Each number is 500 + 40 x the weight over its row's rms, rounded and kept within 0 to 999. Layers, rows and columns count from 0. Numbers have three digits each. The size before them is the row's rms in percent of the matrix's.

# layer 5 MLP up, 2816x704, rms 0.147, rows 74-147, columns 352-439
091:529477496458499526493549482497571506502501526524458513494417486475560476526520483545574468526470490547522509504489522471433559493486531493523447501495498528524504484521485569492472538494529506550564458500550492533498522450394476566454464517489528496539543486476549
098:545476491426465415529547510505470516524454555518459447421494499497522455547501539514517494530452509565532525459530537493552460524510568549425469491546574474524508542477516500592520495434489522512545499485488533517480483521494521493456537560475449589473579523528430
095:456554532538526468448504534479451538457532476499469509478544489531496581535502571477472543425482519511499533491465535487532466555483513494477558507564485452481596537456442536508484516532473507476504490454522483561535451485421401444415460503496532537482462427479517
103:512503527485480483388444535486518487509505500504504533507396454480517509465450542483499497518480501422492473513544514505415445581546467425522506432430486463529487483535469511504457473487536437512442405504484497480514468445525480473529487497483461471501440470524451
084:496473526443469523443508523532538416500489449464432489510488498517539492567499490454428467507490464533405489469500468499532497500529519439509487485483482570489537446482501475539564501534486543482503429449518561470398464471460455497435467538473487472547451549483543
109:477538486478412492510497528506490453486455514445514560474493450491538521455486454488478485477493548445493525315504513590486526470480477520428445462493532491542448531519541423504481567539396489492500591499483566501555521474472504395407509526487572525504499528484547
102:479521485519531476525540492522571554503469528569522440476511462494526469442486534487581480411412521518534498537558452526497542478519464472519465485440491465475569521487526581463451522528506541507511516493454559476467517550505476512511472482496455443470522529523471
101:535480478580403518569520555495568483440486507530508400417521522613541532535489515497531488499527450415465469527521539457520464427542545509481526613509419522421482507542479480507511509525511489495430439595454583493486476492437558504512468514486485515538432436497574
084:548530473480471441507473507425494560505594500543571532548448485495503467540521486475489525568465559431531470480495444517481468506518532381560528485514441514528395509569379493521573485447497460496527507489543550509411489528536533463385517479496436478412402522493479
105:550531460502487603523449513534542560531485484454449510536525503451549494541532465427458539512541416488496546495567463453497548502608472459518498549544446547376446574499498540486511543522449532500501397476479535526486535530506500510476502424513514518467463484445544
104:472456481500547470440479504507464495447521486434502523504451400440448511490462434536468514531508458463552516506483566471534447531491520489502489513528604539486432441462449540448480540508495524494545414515571555461477440489505507444427500527490506536471585508452482
096:504516502446497467511486483515522479516552499472581478473529513482511441532525531539459515437518540524468471504483483550475538468535518556463520471471530488484488505525568517495594551507470534467522486397491506427473583448512520496563447506456436482445496456460607
094:504531483504490458498517447579573506551564479496533540447449547465506523466461490555510500484506471521495523501464505458485481534496539491588482535490535441454536522502534511438482524454533523512534458442492468540495489551430475520457493512513493363463466486478454
093:460479454478474497488476455423511490505476544509503537473445515462475497508463505523518542432534553513531485443464636481512458521481561543508499503445531511537521517506495425501573555514512484526504444470499515446495548584478463501489509567526467570421452427534505
124:554482544504544515527509518553446511543473485448491542473411493536473506515559468514475545566554506531485515482481443556432489585464502503519577562527553424511530532513505484517496532502402493504528483481564549459415501534521526489554447489453577515545448526515531
091:459533454524494495400555496475524562502493418501532509539511523540523516545510534511567535439494508470487493479513584500528496430495527591626535532539491454510504496569483484485601532534494524423467456463485439473461568431508492457525549546526603584462527495554553
098:487416488538564471458475568579505530475536560484490533534533489512535457392519500504512495433556534569487473473480422461521480470485537530443542433481510486508539546480468415481505450505528507463535468485489571392475516554521515446490497479407486458502491483504517
099:517411460503489619431441581495442447504518476507559497518529495423477475480552519461512507523483518489511539441479466615537553575522472542538454530389469519526477559406476477513391504544468532471490550451404469533498552498473494488514512462541422543442523480565527
106:518544447523531458472546522571539438482533562519481516481474488526437503480518478555515584551420435505502474440477477534497538492529493501501476380591534564441445459573524494511466505540472505548464562559461467486561465519483485479578551483488552475470519577469416
107:556504497532500493565551574568556481441514557509593508525503458459544513467487506490518464536460441502469498524515536554462496472496502533478566486505527490528489471432516408479535464429462536500459506412500449494498415542465515438501533498477522505523468539541479
097:534501430505490487501565471572561410514519531583439600456483466452492430550540495478513514486469532481511470446526500483523550446447616512479538494480485580473471548515518542510467507514568494525557435473506476494473513491587517504485497503449530493447426470551482
104:473403508503418503511469529475470590433505505481538511572507470493412487531510509520538510472426601510475471469456462472457478441529557459506516475524518490448508480517492510477477478473531539520504505509504612498428454520529477467563488440467530442492481493441472
098:537453508437538434509516519482503495440572516508468519501436556507518500436544561485489507454505477505507592525496561470555435509485433422474536564468529527481535532444481517484546420515519502492509474507601534443531490516497414513438506525474589527465468520527530
101:459484506502504573488545529442438522469480581471516519518444436449514444561472490462463459511493489553396422514583542519538545546583510574453492533441540522566519502477516506420457569509560537409534468507460566494517586480554536507515437547477529529520545458542461
086:466443480502487501461439451502549438534575544490464452498525538482573493485505483467534456538474559465448486544515542489514486461501441525526490485446488502478504465468456518503565517545538487515518508518491466517557553470496444546504447542517485502493468540504468
096:476531438484493486532535487522542437499550559403511520560459499501489445485481569500547453530510496570566508486540493467460546478487566496471504417505455554459484554531569544559518503464467554497408491540481413515454514568518485449578527539500495432575470439532566
093:525555531486562395492517472530437508489498484524567583512488566461496471468527484502455473587503486511497503439555455540495469449417575510477532458409517465509461404490553449424522438519459438414517565509574521514552479485460494540478417512487497501411459484516456
096:501501512502457469577419481490455518488529537472516499411480494512489466523469541485418524551463588478483505491469522400532489449476530546453449440450487488467604547440526518489496455480484466565538438426484512534473462559480471499577499479498523552459530571462484
103:511509500439526496496516479480487515472519505515546413532479571457463499607506472478540527481490506520490508477563553501482546492517524524498486555517477481509452442420507517556501460547449477516550499427468515506467522480454527536451497500508496511556514489439478
092:536511475395466490539498542518556489489494508418501502425492456536477570588486518517501563547515530502534522460472475461577536480495498514542569511515505523504489498504484437497516526494505536488474466423483506454472469519479467539498506485437528474562485453521489
099:474507486495504493558549530443555482484510481561535498515517544484503585489527481497533517536543517429472484446506471465471491525473519492470484541592509532518542472566520504487540582593459463432438536535531476524503531430506495561446527519535512592503459435563415
108:503561468405503450462564467502491520504515461499562520453501565503448511529516515551546516516443493538470488455479552515493465503438505537488434475559566470488501560521524560426545512573488478533499424504579505431532464527495540510407463480488488437548457526554510
096:460574478545501466517523477494444466501429498515491515546502586419492484467530530460471490547513491452495487492434531424488565475466582479513477454505571456461496495484507428533460469516476421491549473450447543491509487563522481393488458458488383506496512516435541
100:419490501506539495512564443522517520468551502491489487490535478538494432539488511516523487486460505511483505490513464586467492533493478486505459571497602442546509480544445482523455545512492513505527563532526424510460487445509517482520505511541453544500532473506487
089:532466510484491495523492508515485502498496483421480486472478499509476600405483552523473506487504483573568509532467425519481476508489491512481438500533535482579459457476462513519396646488563453500482533489516496444519449524518551467463547487423519474535553452529497
100:478447505593475484513495590442545504496462542544480557438542483521505561595496428531492509581502494429487489482490541480498458582446518493529535538405483479522463432469490412509513480449556493487494534576458480510438480541520484459551487481524502499567467451512461
103:500477489403461493580560480533448503506484510480526498521436489553493471537516427472470482519562551492475563577500397535525536515547566471524481511519507530582533434525514452495458518496478442484532532528462538540574494506544485456503542507486461449452503545437553
099:536501524485493531459583509511569501496456544485534458498571560502445548530571550502540514498524507530480423532494497434513478528507436421472467464491468504478475525475522461467507493502518567397509517475572553467501478547445463443466527508512494434504475450457481
097:431507508483478498527542536530467571529483491521554479485435545474552508421504497525498557505494498505522483462495526525541460515446526508420497440442388520430556536515496443555510475476545504544618516465541520383508573528509550466492498471495478476508458500501507
099:493559500508510467487557471465554523548584500487424481554526505556500495483485478548502520571576537429566502447543476484517499504435519538527500483554508486486519553420501482504468446501473487482558431481511441481469439509540554453584511426472556578425483472540494
084:520462508427497509463528510509504501454484497520516489534542384476431542553527522593513500496441503504515520541493514485533448491541457473470448501482533512517537586564432455541509472512545542553508507519486472495468509528592517598518501492418464531397435518529550
103:491526533516532577438560449472526517528525542506550545530484566514542452523518407501510472527463488526489470485526402498503479574545517496483533516476400520487494527504537514456477493495455529465505549518491483575587507481523529500530477482448517546509439464427551
105:501544497489466461506451448511473520496441529548559418476577514471503499530489425458464558528543463470542519508531501439497452511491491388466492561431525468562550538513483522476459470544503512498542458476550441542420452534488463435454578481527553582439562466487511
105:472508413545421462452491531524529482467494490467488542537565448464498504519489508440548533480553442510560552506498481587444563495562466527500460447524503501491494477527538522521511469478478523551543478534497530481507504489446406424464516462491523501484445545547514
098:422481501486481503472501498386492493502503560491519473488435501560519545466559482501508551521471529551464534562504474468495500485474423494492493546478491532533510484531555504452433531496446461491482537505509489499485515482478521532518541494545475472526524458503518
093:505412502432527538468595526520460453538534525539497551557535462442557459509417513483505466436501507438515456542472503548454478419456502516448595524478469489495543441530544490534489471419518450480521434540508537475532460491475499491496471504556497402497548511523550
104:505506475470437498552537550461536517523478474434533470472462442479462494492484514527445580489524578554539547532452608504517496525502609442473586478523516479518470534533574515477519479456491497521521504506466513531463586562540509427419513543472610475507451500537517
097:534525535503501503484514616458468526602490459454528532486509485430514501461515456542509468492470553472555485452548478541536452485492469461622489493432532522489518491520471484405591469463480444554523501523493437500482536511559500480560604499519540462476519499498480
099:506542473469496482469497481489546488544471553485518468506508478578540484475507520552471558538516519449531494520528478518452464523420452450407495540534568510475549451457454531511509620485490516506465553550514463566488489465518505543513464580442565539501540455490515
109:543504551451564547483486501484522480443498483538472496436519535545521554445472404546484457496471505481469490455457488510533474462572542555456444555477469465499475519519526494542448546553497543505467483617517438511541438520479557492483577514522481465480555433515593
109:446474462525530558499497527521499575533597428538513554484459489435503464434512499525499508527526496453459463518519536468557472458503484491537483471471457521559441546512492561438517515455526442530466580506505570494436561536453529456538511523482480453564491456549511
099:483438398531449522551556532521536543471516488489480466515476463463468500460536490521542514457491565423547471441499494563491539498524451528515454517461519440514485473486492532478523497550440465496533512458528512552503514518493408523526540535457534446540432467463495
109:536476525487501556503528506464418457495556481411552580478528527521547516535486469536462567528544497524505492482567468454552446480501442506429493526535562511487476449507487548439505489455509452524576413611447522466552542530480490558536544476473497529422534526555502
095:513448497480466492487551494517512428523551537515495473491561489465453565523566496560416498502462516529513467459581392486484478534485499592461483510451517535515552602486528548542467529432510476501492546510455575546460497484532455480473554518549530476554520516416445
119:492526502490476457468580528490516532509537496500489600541492588487556508522534495520559547515533526485487486543610473540491408533509503423486517431558553501447475513414453455539524527478404484455531486491514436497526460517545521523552514552518489464501568459502536
097:521527521517498524440533442545448466491467424559449451529512428547506526470392506486492500534510552503431439517544587469578479503534540525488551562510471540479505496493480499494470489474512461530563539452510516565488449461523443498463507472491465492489411571496523
099:459509475459566432552430575472560473514502482519475472506537482547486535495525537535515535517611509566532515454466487403469490538499407519483492524526509471504508546577565493460461464540487576462432494552574511434503491449543541458542465478432520474541497489426567
103:438491456471559493515478550465516546503524545550477514477497456589549536519529463475517519473474438469541514515531514488537498483452458531433495547530533519440515525522418497432511499461510523523502426530511520489484592434530457540502503490526437469446436485452551
103:486499461464533485529557567483480486455463493511422541542513544473481491539485443511561500495490468524500501511616469504458500576596528559486527533524494502529500465470498427525526451475516516520520509506512513514492475447592514487503557546445543480490492499512544
098:459526516501496554488486442493514534523453497500517515538552410572510442507502526519474487569480451479539513478547489466505485430601575429501494478473457503537542414533496536558459552533497399553492495474520543549486459534516505454527401551439522478526567478416460
096:503486482475540559536436566536498512512448516502472461496511478519514516473492540448489532536494542457479551466466482483475467530474462528539518576470587466542491472522480529479518463494568485535544520446463483461475545459558504458489427383439559500465508413458460
091:530504458515507527497539478400489484505574489464478575512551445512521489529466531570495562532484524518426491510460466522510505458501523527558497514459514520464513438481458525540543506464461510477537478450471524532496568513483504499389548498511452470542514550418483
115:486491484522464532441536446585567505507443542477528475521492511474518475463489428489512492532498533469490558525440491494638470501509501480535503507497493578438501516498482497569400461566462475480474526464507469479445463472488452439609546500464505531520517524571466
105:570518454514410527484537478507538471507475536525517512491470465516484507431488416496516609476521552508476502476455526496505423425478516497483564447509437455439462511493510502514492429525487533487488480516540536503445465500539524479493497535406517461504488539484513
086:470535448501505537534495466521503517530525543466512472550471501529497477528576472484495494503555563445513518490530505541506521539438516459511498479504494506548526444513555512457499431490478535531543437540513480512501511450503508531573490421490560459499583482475494
099:441506456523476525527471442478471494475549555560551503550464563512499421446468521511497469470545480486462504533475462492521478487524469510422512554437515466470477473418435479527555560514502496481517436606473483576484495535523579536500522493522571507470476445460411
090:488471518513539511498494461486439532516529540503510500485471513467505469493507491418518469431525532458524523537514537528517512483494474526490430583596492484497544496478528515514439561474429506544504496506469468489436506487547535463565604507377545511491496543521525
097:476562550545462453487527510501525543436448527465425544516459495509487461527579524518514514532463480530567453422515543576445507460539532540460558439455549542462546518515501503496529426491533490527508510502456528516565498532499515479488458484455499527484493498473516
097:490479559507550540451500502477556538494521544541526468514467529544546489490505516520540503478502509506520508482504440446507520467462544455499468519489418516581527494464447453502492507510510498508439463491494516462474562495433482517483533491542466456503477450545514
096:527523459480506470441597514492465440486461546589496491430409493467507539561467511440602457543465527578520572512444527501534546527511480543475522502534519498458509501540500496514564486526449575447525435458585501498465439554561483503567500461499473448480460455423569
103:514491536512489560459501497528499533489512534469453399567505430522488501544448455537473530446547490510490457421572599505417453557450456558476501520504440522508552493456500471459570503485531463544455473517513527469525454433499501568459528559502623516516542526447562
107:493455504530486433534560532577431559569550499478536529527484527503450469496477459496466453533471451451490524564501555473488472497469515557435482461504518536522531518498471522482463495517527525484522517521526468490486515486470457506459439491550519446459547609536536
096:538496479541438567543514499560445459580586453523569599506545496521448399475567555496429518485480502498501465521436555594470501508471412546450539501544577547484462531503497492454537465477515435506478482493575528556459496557483567465519478533474534480542549511545488
105:496445484477530483460496539531521504576458472514565495517513494551504379482517526533446496447519493468495536489447514471546485482518501424531475486476467512470491520494496491522463460445523447520493522458508472478522480487507538504489489513514552423530528425521442